Weights of a small transformer language model: untied embeddings, 282M tokens.
Each number is 128 + 24 x the weight over its row's rms, rounded and kept within 0 to 255. Layers, rows and columns count from 0. Numbers have three digits each. The size before them is the row's rms in percent of the matrix's.

# layer 3 MLP gate, 1536x384, rms 0.117, rows 1012-1060, columns 192-287
094:153147180156107115144184153120148125084077148150110091109150150156139176093155132117171125128183107118121107113166137132133156134157150084104158189130114098158150132120153120128117082159167125153139084170098079097130132148088136156108145158130082128121142113122129112139141102140122136153
089:149135139127109136099118152145181075152128131180129149127157104105132155124165110131120155110161154144140152131110157127132165102111107129132152158105123153106112099123109159166163114106133123140121160142128072132114145155157144149102137128162123133165109097108107130161137098109168148111
090:136140102126111119134147076124120149140148174104139131090106131134112142114177114142152156148142170141132151140152197114140132138124183109099161106089149143134150115116158156119123119117138191186129148148120137096153110151119128156151173127167146143179131124136151108140149083141087106112
101:105159120126122056125177113104110128131076142120107121091141107141117090132130116123127164156114105099151155067119112148173128143162141153143111132135092143155164109074137126170097103143151103094123128107139143137106134138129127125137177111172176154123096102177133123122136095095056086121
104:080185104101159088132147129086101151078148099166110153119115126148126126138094123109116099103129119169132144118136160159142132159111087139126150139144138131129144154124159130126142102061137120144165097090094155097141129135113111145133135104124181141158109149113166168111157150122107139182
099:143140050108105102099118125129053132127087161078127049134124117103132151126155163088131147149171095119126123119056180124123140092117103134114152149115174079144132152132164133181170097100143123120134121097088096105148174186129118119127146107116128118145136119121147114140117100138141111121
105:159138125125153077082146133108138160133125114118144154125117178133104140117082121162137124146110141097149127100115156135115119153139195095121163123124142169112148137119119142110083121095122128131138119095077146158152149154158127089143129119186101112151117131142126135126136090089138130131
100:154175159143128133106147162139143145087143136128113146130082090158095149170123132138136089176104117134106130124132104116162101127099135150120106149114134122138130101103156146090135136149144157148103116124150088184143097123175080092125099101175083169105120097157149152095130164150123172121
101:109111126121105112089133100127103133083114125108099159118097105137110095157169094137125092137076090108116158109144137123111120109140112070113146165115112132110147175145091177134138112110103141132150139145140103120132131157115152112147110165110158085160156127154106135116147110122108121130
097:112124084147134135112138117134122092138125131133140139117082156125095128145076128171145116133138102143127107101121162200169129108163083147159101158168116114118119071149127151102125074130140140117083129146143140142082093108134123137117124155077130101140139110225086097120113180187142148106
102:116137080144152122114109149124110110144124185145083079138132107178120115108158138155123150114101097111144160125109139134114117104123127134146116144116143081151167133078153114123121156122103113160140134167070120097169139072106090138131118120140111177146125144110132131160100148090160108093
094:137105073102137075136107114119152150143159140121141148131109153147121131124113172128164138151109147153129152114121155097108129147135130157107093103110102108163113165092113099135107109111113153112143150128141130129119130116114131093169123091149173139092142124171135124125142080131098105121
100:108127137122118146128152123125118141106095130129138112136120131148118129141102129089141172154105110164153172175115142125145137114115115097116164135085095126144129179148127167130180101128140131157147121142138118135124134122152123125137142113187160111150072145173119137124176183141145124122
099:126098151143084107092136127148126164137120136167104140136135126148093133133164166127130119126092165126159144128121124106112104120114133100150133150182148135134163157107110131135056114185144121121067122102155109137162153150116125132117150127146112124169128073124130150145112139156110091175
094:141118112115077137156145107160123132145114128118148164128109130116107071126134157183138081160134126159094159119090117110148135119107152094125073131106088125090116071081121152118098148107123130127092155138128177156117095110110117106172141133103150136146149131134162127125107118110100133140
096:107165107138124109154167121161135131094152150109118128126102101122118138144126140145132115166124133093132136117119143199181104156125146147156144099107113120150144093110128085157145094161131121107130174140119110134105112136093156157144161154150156133157128137140145067091136105133124135133
107:126124138148134109149111134118122131146167124138176120144146173080093131131108126146176160129063128114127130158087161163091130084134158163095120142124161139136150145125139092163140109115118134114136103122109158147146077094111131163129139132136119101138170085126142089125175112103127111104
101:170112131147157152142148107132110156158139126110110113126160079112118158165122153097147136144169131135159124127168130163152162120150135125181145138162154118089127105117103150105129097143138131121176166096125150136129220123106130123141142139164132164177106105100123056132152124115125127151
102:119127084124123154155116163112147072110117173118116109089127124154122123102178127127130122155120129123113158138171136158150120115134104114100130128104161164139144120105112159126120113136125120134096171133099100131178093118110126112128099100140166156134135133057108152110090150124151120113
098:127097110142104124114138127143085122116128146122168153137110114086127104125123115134133131071095135133126145108134132135135114138133131106112110110127153099108114100106144111169083099155136139143155128126106073132150171142142094158083127177116112119145105072151116149123125086102106105126
094:130081132099145138122113121136123107118080152151122176104140152130119151117095120164105112122109138118147132109092111141120149127139111107127155108159128134121140103084153144163125086133116134142096111148127117150120118128155106105118126131148124127150132107129126129125143099169120102132
098:115110153152121098112136132114171167138130128114114094147154113102122082122101128163110136130122105156124159133123133091141141152137084141130159134203116116123116135100128119150127100095159141153158123140100098127124132124155100168129096148096118108125088139152120121136155159126125106148
102:107147125167141096090094132117117122081143082093154147099117109134078160131144127110139134191147127127134118157128168161074122144120118080081204134088129132169112074148094095111137098157141150145141173109085131121145141099132129175088166123117127103134122097145154106109161145151144128099
109:125115147136140167166095096143115128112137166159150125124121156173116145146140139146138148162164120159116139110097122131095107123162106137101144135097116071172122120110146110137139127115136120146123135120148101135146099127128102094134129132098155099144150066128141158147164142140179107137
100:097119108140150138112099155138112132095145138140101141113124075122124144146138128100034147081164157122146139118168143116142128181119098102119093167110110135144142111137133127128149101147137140147111115121131149146117130097091122130119151107158101188137122100141159100137105101116152136136
090:142089116103110104128134146144107088142069111151143132140122140092115121137130117126128163104154108149093107173070123125117125113135075049149119083179141091109117114121121150141126134114113109167093125119171074124125134140162125131134142155113141144095128113155163142134088096127077112127
096:147132138139133150149149137121141117123122113117132130118134158131123128141122086068163135125181093121167132107129117116121147096152133136120112183133122130118124123072121157132089105111149139123086081095129076102152109119126109113077131124152074080131099144145099134115137089119181106111
096:141148146198137117129121145118129104127144142142125131122107119090104151103113125101195129140107093140152101068124100127144160134153114150124120167150103156146114099152113128044144104117142109092151106114119139052103120080101115139094137196121117104103126111092146079109129138101165109126
105:114123122122098124120149102069094157101123143123141118152113145132135112103115115098150134102104129102131145110116163150138095129130171171133143171093160160131114118131092144091116114117118123126142119119110112114120143122162121116127082134124179080162140115127183125128103121083147125133
103:181158122106154133153165098138135140100144109136137161091135182146117111132127134150121101122144120110124128149137130178138130129154117175123144102142129104177099134123155138183125129113145107131138169134149165102149130137112116090131113103129140167129145122153142160120137142112108134120
101:126105144116124130158114089120112142120138153167115088138156147109108086129126119083114175163121111112126123159112120129081083145141080153121137121147131108183138121149138124098106097119175138118134136139111110128142098130123125134104142144089140156109067084138125157103142144125129072179
101:118113090107162118113110120116103156115119129144111070102140146148168138110172139144182126118111156132147145127125098151140074132134158153100137098111151105121108158149130136133138163155114114096127121098142117093104163145127136105148134106134107147135093117168144102136129071138115143094
096:166111105129115120146217137121104110142135165137155138142096135150104137117083157134124156105115105153123158148105135071135090182125129122139165122107152136130101130144129126114133158130115131137162134139141126107140157086158100116144114115133120117111131135164098120101142101160084143130
096:185129118109116178098132110126137084126132139137098118138109120134107122145127125152130138113100102091141106112145101111118130122156123071122125125143134120112138104138165071108109089106122083186120107079169079107114133107125132153102143149136153148115120147133089155172164111121105074141
109:111107178152117150139143159119130121148125109165107104151121174150157162095140104149100102138108123125129151114126087120132161097113164131115144109094164127097130139123124146086094147146120168138158137130137166100152181112111178159110156107085155172157120130097158095128112124097070132130
095:171143155146081136101081122118127153111155150160160139140148185149107117142164109135189094149164126154104136095142124114086105142143119137101120101080092162139090153106150139186119108131117107136109118152129146093151130121141155094148117115171111137138120103135114105164119127142141144099
085:103095161139112120131111114110134134138109109088110124128128118125127139171134122124133129152174094155118127091148108100140149119123132097139135071142153139085142154164105151151124136105164115113130175138126120135121143085116132168138137113103078144117155117087134137091128095150129126126
103:173161160108110129115129128145146111146154117059122149153134124166101131108111134109129142148104159168144141127096129116132124164159138151111147111145120113101130142111107092104112121113119136143128087124132119074136157104140115142096128141120139153135124090148164142129105151146101108133
093:102133121113108164120145115110166136120147122162131119126097168133121105152107163073108163076152150131132087124132137141109167151120146139117119149132085114130115124132171090103140158110095124119136131133129162139098109121107171130168140139123118135150116166099125115119140116112152122094
101:159120111116138117123125089132120113107078126147119166143117167094081130101089124165119152081105146086132108092130113104119088133113093124141137110126144131120195158112117080142153115148087137144108168134136121123140142159129077143117115125124134147092153144115137153132112071079108120129
105:152138159127105137105105152109155157094128075103133137118150114108093152086128122127094116156126093149157135105135087172134120149100148106107119110190096139121136150169176105093137128102134108141121100129155167150141089121130136160162116187075150073123154118159121146091145091117156122101
096:127117106120132134116155135151127091146099091124139153128132117143112140158141171095112104140115145124163092118146099090085112159155154141138109158113156157127140150189098158133151123095140090128118131164138111152101100097142132151147117103139127163099135150157081106103181109187151120131
105:155108141124130144091096123130145129150117153103116146188124104104158126098176109107133127119107147110112135089136103119147110145134124111138086122139135143117114111096152140134089160145145122170098153158070137101152126139073123155160147105131127176138153160103105115118133130107144122154
103:154115103123115136132122163126157115126188126131191155132090092136109117181123149163128104117104149132161146149148098153169151109137069151124160129116159122135149099158116132155127129161125139125140159125161085126104115089084089117098156153153142113105149144114135158141114163106114119137
098:149105133136146080152097132118136131144101154103119131179121133150149111116132143175122135146131145117165111082147120107165158125137133132159122105143084157099133070102145124124101162116108102118126126159118129109140117150066110107167097115147149134153153149069159102133171146118149149086
102:123070152131123114110132117135093112122135137082125164084093178089134140104122105146146134163145133090116151177145132161137122127083126085124154128165137076145143129144138131151141047121146141123133143098113116134162157103177120125120089151150132137116085145136125125132135152162104120160
099:171135117141144132152147100144181089090103149162109143118149105160100137098150118159140162147144132133119142108146202143147138131135168132115145144079121124153136148158117115143096158156100141156146113116108120122170129111101171119132141144132120126146163097114095121106137095128169126172
098:119137101123096160108172128130148112067120131185142120148137104178137140129142158120156170107088075087106117161142139151118121189110126133147162121096153099107139145102162097157103164123124081136128072126128123125119119132075115141100147147130151117084123130144137139137122139129143148118
095:099111144114099159112106109106161130118138142151109142142153105119150113167111127133140116113076121137089116123121130134159121124143130104113113097083151153097135140159111169137156147111088104106127148139117120150132146126115111101133160106146127116170109153164136139117112166093133162146
# layer 3 MLP up, 1536x384, rms 0.124, rows 1012-1059, columns 192-287
095:147162143098117089152132144107129151169134128113162110147130162127154141132135120139112116173137145104099124108137125109139095145113128104110134153114121129134152139129118133082125150151142111141158150143114088102177136085091112127120098137170119095125133148079098120125139073134135137150
098:121086127113122125136153136116073144148139130132178143140124156129114061132152108116150177106140122203133125130145114112149111148143124096145121152100139132126131127158133151124150110143155109114135119103124098102145121167142098145143134140151126143085130130143132143121108169137093096111
096:118122122133142170101147072116085159102176123127173125108139170141119131122110110143117143149109116131100117144090130111127149116105152111106118092098156148143109095154104117151124160136104101098086151136139151151121138103152139160137110104099158116115139103136165122136149090116165126093
093:159185130125122130116098132109146127145103139090097098111137137161126142125161128127163148164168110109124143124144107129107121123151152152118146134129183141126111136122174145135132145106095103141093102122118154119140147081118085120129127135140132103127145132113145127184132140176192101125
105:144144137160118125142121126104096170078104119169123158120128096107124128128133103130119132153076127142140115130101138158182125151084120166129079142129134134137080110151143088142131136094163147102117129110130157131136173117155104126110115105118185129160121092135125158130137116119115094114
096:142115166115135110156151135140184123121169082136115188108148126095123141112116105169130106121095171142131147132149106135131127136149150163152127103137092156103174149142098136081118134137101124086144159152092163147091122090125130143127122129155108130134110113150130123105118147106125119131
106:097122106110110163134154164138134116127116115156141070178133067115112115160169104084149166132126143124110168135181124118132187167141072117108158154142113148128114148103147126089161131121130138150104123151144092140146140128092125142149136146107119139111176146131150119112152147100154138088
095:101097136105122142104122127106152136132106109120154139156115107135129132146158078177132114132060106139136166113114163096143088176140134140112121131159144082140149103098157146106149105109093149147115117172146120121130098128159081130130146130098122132160139139095133110123113112138108115117
096:136102127125105132161163105118131128114167116114157117102166129132142126119111107106109126142121170152137134144110140141137173137101119081159142184138147135149114104109138086080103096064157126127070126121166110130080142135107080143108132123112135154097092129170115113093120087165131109136
098:113138159101113115084125119172155151169105091151144104136166123130113116103137143122129185130173128125127145102101163121177146147090137094140119136093079125132135135121123144188111145162169129150142125154078140148119084143117103136171122110112072114160143106114116115143143130146148145107
098:143123196126106120140136103130135146128150103097172168127130140124107138136111115113136137153124155147115113148132126131146151156145115124110122081156107181118101150170112143109141118117149130103090119101179099142100110168143141129129165146122113086082148134138135124096158144142105146137
100:153126116107158127115138097161128135107132129126158139141183168152091133075101148104129134136138123119114175124158112099069096131134105145144139065142091084147144163119128114149112172139149104119151150130149146112151135118148122145167161136161161146093084117083155115147147143100117112157
107:125126076138077147125120122143127128143075139113124097151133088098118129114115143091101143164154098156133104151118117105122120110133121067105119130164148125099132118119137088131112113115171126086120132116151159119108141189131167139114163174135149144179104098127115081120162149103070091167
100:135120177134089111091122138158140161145116093168108130108146162146099134120140148123162111131087177135144160123152138129100094120121105088165155151167164142157165168129136176124055105174151133117078130132154123144131142146098127115136125123154112145169153066112103149156103119134126107174
100:116133117111097137110131146080113143151155132080103115119125124103138162136106128097109117117149128078148148134142108155125109110132110104135106103122103118105140117095128086121097111114082148111088117102156147125143123134165155104112100167150136125144150142107131153142121094088144107153
095:157107150133122101121179127126156089127109180151168103118109142150101124124140141135130118153120140115109128142099159135130167112176141133140097100152156143091070118175151132103152099140122135135085098170152103141135196112150133179133176155153066106137129136171118122077172053142117083120
108:144125113115140181181099115130101128104083105141116130108191168155125162159124166165134137183138166126174117156078137144115126115148146108127121146107105142129115181144139120079144197111127125109186100116107160111100092118168115108124128119136101178117124112092112146144118097115140112141
100:106150153152151103115120112133131113166100131134115124145098145094167155090137166137096111150167127103181141136157097144112102129141116095142114163121120103108132138175117152119123110149121145124122149106118126108097162155088141123167095139138112133114141130062129111093094108116133117147
094:103137108113164121119136097121154107103113135150113139121134118155141148102140161090086154107143131098109147130133083136156139097136151114108121158094149158129166147150146145133130109128121108076126136113155126126110143141135134150126112118139143097101124113121098128107132158124160118155
101:129079107148116143126129108135100111140134104124140142133096113125122106133121104131153104078108114105120160113129121133094107118136142099122132115134140082118110125092143130159104090158126140152146129127088111141149163126161124130082145186118132098116091074154111127125104111116120115127
099:121105116145105181112136119136113165152114125123139108130167106149132073166131134121158097135127141157099137138133146113138123134100146109120125155145083111136107133174113142152109101116145116093106127122139161157136163145150171124106149122113107094108135121155127133121108198133117123114
093:121122128149116140142141141128155124133121125168113129175148090093128091091113168162181119124103146113114130137118147132136116107090154135150095159136133127096158102128113145183099176129165152128123085109163083107141124171133083115091113127144148123091107130115159118115117156096109123114
101:136127147126113092156156151104160110149126138139106138133114131117149120133148125166123123098121087138121140139091146133087126090140125116117144156146149098089119173146104108057153133131139121123125171124159130107130109139063120148121107147131136132131174138084130109132136121116057132098
127:121110139173153201140104108129135095124138150151109117138136157145105151158140103153150165164135116162092150122091134083146095158135128102108170092100116121174123109110132128126118174113152122154147125092104093111161109121135084092118117121118130084134116081131113154141172125128159117133
096:130107097143099104118112143132186106130113065165133144087115115087128123121088091114135120191152115080113122162166145122130110110167146088164150126165127134106114170112114151149125103112114109100089137123115159150129101110138109149161165077150108103140097112114125098134157118091074154156
095:181139143131115154146090124132150112088171114125107148125140144161109121132132117147115176107125136115138120163134110163119159113143130112109152142135105138151149106141097081139132111102110065096127119139109153169142083131111149143118137115144137105140147095139108116142170141150129144138
097:141167107096129166122126122103110162135114131149125119117141112079156109164115061092105131125121156102171095080171120093138126119123147146120122164160072138111129120158129112153129100119124132117140099118122125132143103128129097133136142139138102135156154145115155117137124183146152137140
098:105130130067143118131152121133143138140099118108144105138155159173136120151132160121061122107166164130131144169140166126105107108119142115122134080119155108105149153114135117202125192128107149159085148140137115199155112186133161125154086056130127130166142137143084178125129118142065142139
103:128172139097116119148119110125117119128140133112103084128127166117127119156117121138161131128095126120141102158137115133147112161146119149152139151153143126161145143148134143154143138200096144151156107110119130132106110135139136139143120127129141138162137140173169142098090118140182122136
102:115147118127132152141112129123115163083115131132146184154120123128123132118153094127105086121086131171118109102137086121141119128150130154109144098143131116157115117080097072119128128122137112130100133147139130119142155153113139094124149097087145109113120146137124125148147134118121133150
101:121064117114140138120109160127121114099140110142115150152167127103150114109152104139136104098120137113145148115115088125162144088132121164119173103086151142135097113086129080122163133094107118166167100103098160150085077158118111151173109101123117108168086121103084095099117166136149142138
102:108109121160150099169111135099133165164130091134119109096135114128161124149132138146192121131083131143163109140114131145149128126086113151098134129126119100159131160143140117153134138124148169122128136122163120079085122145141109117127125120093145114114120152170141152117141106137112126090
096:132095111113110166115083141122121135125139115169114093166108128134112118127095135136160125136154142125161114099148110135121168144097174173149141112153090158139111101134105126148153133148115159099123077138071123143088130118118130099148152109154178109185109115138143144148133120173155154142
096:135154068125117169125162187112116126156133072145149118120108147134115122150188151129141131126088129081111117135130153126137104132089129128158130147114136120087111125111152112130137137123093119175068143115158099154109171125090107116123129144137067153117148117096125142141131134146103109108
115:108126097160104128160090112133096124131130138070076155134119226078088160107088135140140112139154132131165127096120133138139132125111152086101123101083150157113106127087127144154114132103095181091095120127158114089127120117130164166101139139155171151143091120138095116091140145096175133142
099:125149160136142140136114184123125159179109120128139147120122094119168169090159145128135112125159120134110101117133159105108141142127128089115143126164166143109097099129121089134124103167170144124091093107116080092146106116137103104114122148127130087131133160090141137103152174106152095143
084:156127112142141107114108133142172088133125124127117109109065097079119114141097119106137119123087140118143155136111136181109126125113120142110147135144081141137201088097125147071123145074178136123137165111134108150118156169099124112107131108158120144131147113127130139153187125132090156134
099:169160149115117126120117121145129127172153116077105148143130110168104125126103102102138135147105149167135154134083158068127111149163161155123152126137128114114110121103111114119126120118108135119124082128136138080150141107126130114101143133106118123136126090135132120133134140143111139149
101:129174072143133134113100117158143131157162097128129126135123157115137128116092140110150116120126117113096117107152105150133150186119148129145111141121143118140141138110159139071128106141113082128117108105174146141118109152131128144122111148138114128156158144158105157123155113100088121125
106:112107109160122113149142104133097116137103177129139121118153167177100094100150134178100151156094106162127144132090133118101125117123109168118123132154140119175155140084087054161091115163127149137145116171117121091127144103146134147128162098144114125117129122111112143155130117123089127114
097:099175141152126157090141145146149125138160126151131112095131094105122099182147109133122095108132120056156133089165110139097202123118119130100149151072084135157115138143154115073143075098127084131117110140138088109119099119133133120119160136131089133203135112110144135118144123112143086122
092:131110111179119114169124151091088158131106092141120151157111132163114107138135133125160127093113158153141121085114129109110139115140154153156148129096094123090141092170131132173109174106138096121130083143145149127097146149132144157142105115127132146115119164131134133130156103155125132178
103:135122089145114140141144093111121155154142108120160139129114142113148106132057125151129117158101111124092154120095068142146107123078110086121152131169113164114130142147151128137154098172140087140144162182152072116114132145151120137131135099148144134097129085086112128139146154116100111102
098:160160107117159122126130154135107116102117137106176148139114147166118132133118127121120174084124092147134143143150093167116132166093143175136144135147114200107184097149118107138102141172108147118140116131134113125101091125137089111122122139081121148129133112122144131089124121116157125115
092:151137136113123143118110138106148120147147139118112147147121091117134087086150158089136109116145144149128115137131078127131157109148051109128111180118127114153133119135125124147084118071135092117174118143137126122078133096094099107137140130132096171107107156127141089133153124180136124138
101:127132153106127136135069143174110152124118114122148112118154126179129128156114181096125151107167148149131117111133096101122143132149098119169114126123125141072105154086148124129108152166095147096119137147142122105104082171106131134123157130101113098169127149100121123101159120133143133107
096:098117141125113124140124143136055140127148155110174118116127191150153125143126141139109112139103117176132142165099048100112095137146117114111101109128157129124135148138138151201110118113179129117100149134183116142117153136115110154097100130102149128073084135148115139134149118090107151089
096:156122138132151077141139147146104151193129126081120131121101162104116111125136091110111105154160188172157127101113128121138104086133119113127093131149113155135111114123090157098133096139124168118155191129104110136137112087172134140181119077132107149157119120138130099139131092134130101141
# layer 3 MLP down (transposed), 1536x384, rms 0.113, rows 1012-1059, columns 192-287
094:112115152114158143132115151100087130090137108112126165138115106120142148120127123093088149161112118166084156146166138148090156159142127110090145131144150137154135150151117121196156075112117167129124104116161156164132118161157127150170145139123161104148102102178180169168106149129091135091
099:100142157110147140136136175070124184156139111120134086048115138105134136133112120143139098159127130107152166102124128138123149122100128087132115107112118138163157084159161171113130081111098123145132133126115128121163080116129126128135145143151121118107124127156143128070117132161143131137
093:138114154141123103157100155134151115134073135149082134142109104133138104144124151091130128150127121098154139149170121174122103155161121156200112131150103107118133145113138135114146120121138156114173103107132109133161121161085090130126118111111104131135096161138105133140078169140072153147
092:138110148133138090120151124155124138144137112132104119112135135096151105111129115151110117139062139103102119082105138123137135176116147131124132113129111101195131141119087114156114134145162144092123161161128126114140116145105136138117127090159154166130131075162138106089096092089118139144
102:100144104118165129147105145076148073083138149130125132109116132147141110189114130122126079123179124127108128108125121135124138146146129093105106139137149118101187157120160119143131141105113167123141081111148168128143097176109159146156083157166112141081083115091121138119151152164104148144
098:109115107131107165088125129105112108099112142078164133144106116127110197131143113126102127109131101102098091109097138106103156135144148109128158113099157122138136111140137122123157116166128126108119153105097136101133133111104111133106092118078114153126143112134128091175103115148121179141
099:130142156170169089109122156111124144088152103119138104134146167166082143130113133146141096151130127142118115127098186147132094122095131079113141086140151158134179139116119117122098124097124100081141118089130141148134120109161131120152130130193149125098119114095157146131124132137150107177
091:141133098141165131127124111151144125163108148100114150118139120120152145142134142115125157150128147111153088144146083150123172146136095138168125153104113164118066106176108121162119150122095096086120137108092125112112195121135147191139101156084139127148153125104101121134149115143142140166
100:116124088115127130112162173160110116147110156114115111132115154117125140137130122113151121109173156128121130133157064108138099143187137191142126107131127127123110104104139128122122131165133131120159113118102125155122127115157134141118131139168118100148145192117083160184156124132135138136
095:134101091143129141173137149111089111102135169116102161123075120144124092187110121118126098118093123130124113108133109151087113143169139194108106090154181129120113097130137090078141102113097136128109130130159145127117171118150121127128119135103185149120135121163151138114111153148085172102
102:179113106162165137134155161124112127146117131135144100153148116094113135141131147114137097140103114100131113107120156156147146128141126119128130144113100156183112088113148132150158131164074109131114133073094139075152127101100137125167154148166129159121089149130147089114054152107152098134
088:142122147142132112137104134137125080115103146118118118098121078114117084160162121164170111128115138134115115145146151119146108140140134119127115143111154178112137102156110132111126129135084144106112162112120138141085145165110137094133123106109076093075114135134081130150078047160151134121
100:148126133143179137157118117147120091106131145126134165124113155127126186121099145125135088111116150096118171098155101169130124079177121097138109127127081127167115103135156130114144127146130139162142155060115153127125077156157106080131143164158131151113149114108097145137144109154149134171
102:140138124130153162138126125091119099124133097102154109164117150151108117133088118094121133109121099124099119125120147097127112130161155139096127137079115116105135152122184094115199130072104128131142169138129102101119118124166095162128141114110147156117122147145133125137135108117120123129
097:143119139129140131122104123148133129086106110180128085151136134151138113125128130124118167141127109136124123150130149105131161136153123145082156126153155134125114139161118162133108140138169107142128138133087110141142134151056118140112153090147136116096083133117119092136155181128143140128
096:062158123149097100176097156093127138111109104148146113137152121100162125116118138166170178121160164182133098080149116079123161135125136169105125120112122113116166146102110143132118122137118106143135087121107125125136102113098114138090095140143161115125157159100121137137079129110147118152
105:139126131124113112091168123138113139156115144100131159162107092137139128084109135095132129132133116117101132083140143083146148159127156152132121125121121089119139083159111152158116136140157077156117147148114084126140137194138071092139081156064156119112121133181132126176109101156096126110
101:129145144092115166105151141165129136098142134145145127133150082144132084128152115135122138121114161137098093158091136141142125125133113157111120085127135158170125106119143102116132122121111106135111103136108143145144098109132116123077105111082195147173160111148115143139129120131133178069
101:145144084131113184138156132149114097097146154139139108098140186146134128101116108118175114138136104142170133138111150107129114112105098121138152129137121153074153113129102114107120075147123132130099107109121124080131119148103103107142138139143151161141127149100158122147137103134116115122
096:156162129136155132125125153131170159142130153114077114090164153154132132112144113124166128124138130146135124154095169159136156147143131135147131110147103174120110180098142146067178143111113123119118153110159206100127133113112146128153143141154122130102151118094135121129107123136135141136
096:136096124115136141134103142147143089053133136105134166143141091106142154154118121137139125172105110107091106129157122170128129181148119098102140109122164107171144125103119134097116151165131099132127159122104107101139140122128076137127119094115166140111120101126141142153154109120135149105
097:123148108124168139127122161123108137139068138103133151108124167110128174116155086080071115112178109137130098121140124129106113126144096117105139148096133119130120120144129085099149115202107101130104149141093169118147133119120141137133157125114115129157142181125116132160137103166159121168
101:139145112094112147110083133176112151182126106146136123140144135147143112105111122145116094117130119115140122140163099102151143176114119146142041097158115124112161136133173159141125109150102077085131084139137078109126099137121134111172122135126156134104111139115105161146101135115176140127
107:149111165098152132109138143154130130139109147136168148128119098138162113160126161144154123091155137131127156158110117139085151120117133110140115166107129089173124171183121150129160119112096105113129191118150131137147114109148163147126154143096119160099106143138136110158128096139137145149
103:161108117136131072148136138125086144157101142125141128125129166173150092122126169129113130106138158143156118132136155152172124151142135096070078114115182086162093148143146140086108112149120116127143165139146174110188137090135128128111134152130126144136131173136132096159126114124163131124
099:090123098119143113119124129147096167124083130146122090121133125099142114108122142120162080154132134102132135086105142101166125125122122141130082136125137130124117134137148153129134130159129164142123097113133134072111163131111129112143138164147120124127115164118162113113076143103166110128
099:088087138176126145129136102123126140111129121135136098128108144119097148131145132153139147169090098145137131146146106129119145131085121130148112119095163149119151128103090147123149140100100141139139160139132098138099100175140159140123138140100108081110121138142137131121079065123104084122
092:137115161165154099122113132147151094134156141108159131112139122110083093109115150136098098125144174098141114085141128143138088125114088160166101113090138116070116129105111142127130140097138116115157097120108121090121153115111124161095149154139131092073107119151117079140144097124151117134
105:102122122160164133104108160164120137138121150173111117099160104092151117120136115164142135167139121147116136124109138135108111120099136111115104066160106093125133142108132093145121103104130148079099202159129130125115122162117139147094166101165080127130108109151098139097127123124125127118
098:102145137133129150112143138122106102157155164102159105159101096085132122142111166158136140149129138165115125153100138115144106093113123106129096143091134133104165125172129135111106130123109172159123089129101110128101120082145118153168109150175118139144114121115111114125134144142148154109
106:118129130105152128134129143163154100091122167096112141115123118065095133122137166052129142131157138122104120104125145152135136129146126119123068150128100133107125106165099163156085143152149156154089111163124129123119162120105156091109121160132166111111168114090127134115130106136112107120
097:143139115097155122093109104165139099125129156104132125149129143134117111148126147120172121115170138115154156123171136139121094122125134115189121118161143147078123127136121126126115120130112092137136158125117133160141144133129140105143148120175115131127140134141122094151112043141172133176
091:116142096135149111134118137147139096119141127086124133126138098114115117137140119121132133109141154125125133130175139136138123129138077116147116160119134150108123145114151116132122150127105110151137144123178171144142112126118170135102122134165101108077113137101098093138111112076170126140
101:134114115096108123111157094133172130129115134156147112126123129133155133148144162100098119130128081135119130126169134139125131106130132154144142142152108144138100132113120134140173115148111138074155105149145152146144136175095139098086158130103154106093082181147130116111121082124090143134
109:125114138133126128095125136070151141117157128133127148123096152102161157127139110121097077134105110143106128116087111104162131129089119111106166151118143116127113108119142106110138139120112128132154143101157129109125126107149131115162093128048130140117143149129161143148072101140099154122
092:134091112176098138127133094099119114111155112128129128124117155138092122182065093115128187141095141108181129125085100158150133088120139125125118139094108135100158104143157168155167111156100117161117133122125111152164111134122116146116155118108113158143131062117136150138121058137123124091
082:094146178154078151160123130112097163157117117119114157148179150142141118136150117128108137138148113182130104123148111103152122139114142121134091132164140111112085128161114163169128105117104135118124145140124152119147118108152119157122143133071123141123116119124140138076090103085125137140
095:093100119130110115144110145140136120174126101156134094105110152101133102119141134155107102093173122118096139121162100105152130104107122136137127123088161127110151137116131142139154137136126148099122174109118144155123104134115166109142151123123103149141113159121115126121097085119140178164
092:146154148125171172131156128097090152087142145156103149111124120180105142171099122106131149157147097098148116152154153146149135095105136158188113091155132158171131152134097089139140138130091148142122130110138158146129149139144159111116114115121135137161119132117120129135105144119115113144
100:088160163101116118110161126128165116159126084143140151109102102099127171150108132102155131166145096113112125121094129128185083173114113078131127123102108124140141134120125172093131143089135139131099153111115135162154133149117135109145123131125113137111129117117153146110148120132065101150
104:140077135104139092134105138115085124092132088114086125133159159121124138056112130127124193143162094166145157134106146142133144129144115139110130106184165124093157115153160131152104175163139140121129119093101186148146140122126139147139104140119157117092133132132077132142084120145125145139
091:135132167098155132114158125138147086137092128087127174095132144113112125129123169148118128126145107104146114146128110108144097108122122110121103174137115100147135155131101129066078125124122149148152150144137095122130147100119117114151137131148117143110120104136071126117172103085119133139
106:132135133153161080135141172112112112126089101123116116145142128093102124126154119099140101079126117150151127161186110150100137121124112123145171102095140157163112116118128139124146136109117108143119117110146179126160186129122138097132110140107129088147148156122133114101168159108143098081
101:138107150136134165136134134149110163148113094122119118184137155161166106163121082107147173163139105121135130144139151132119131089136146151103150114099095112108105160110141130146125107118107114150114123131152145175161135145141094133148132108140127098140145119140159140154136171115126150124
098:099147151131139117133122130161151123148114119149129130126128124111139113163100116134103142145125080109125116141110158094128114166118143161130097089156132150103124138155101131146126138197110150161119151112134146108172120159144122137131114123126157110173136118129125128133085151118129142142
101:099126128133119131118165078144106121131123117102116110120117153102138152110124120110163117127091112111149161140105103155131112087092093129132137143124139125130156090148139147101093071087144105127152143123123140152143183105108111139145118165119142119106130119136152145137121163153107125169
098:135158129123145137138116080142139157110106137123152124114126117149140142113144127073153154147118115107129107131125155153151159104100175147150143132133090074149080100128099110141145105109125148141143120115127101129120144108119133107142129149093158154172159103124155153110133142174118145182
093:129116121109071175113130116111142136102124093124115115099129130146150145089114181101138128112113122091150142124154122123174160160135103131150147133145114107100092133106079120126061115142151096114166074133102073130098133143103115125114127113137115134150118136116150123117155129083154126131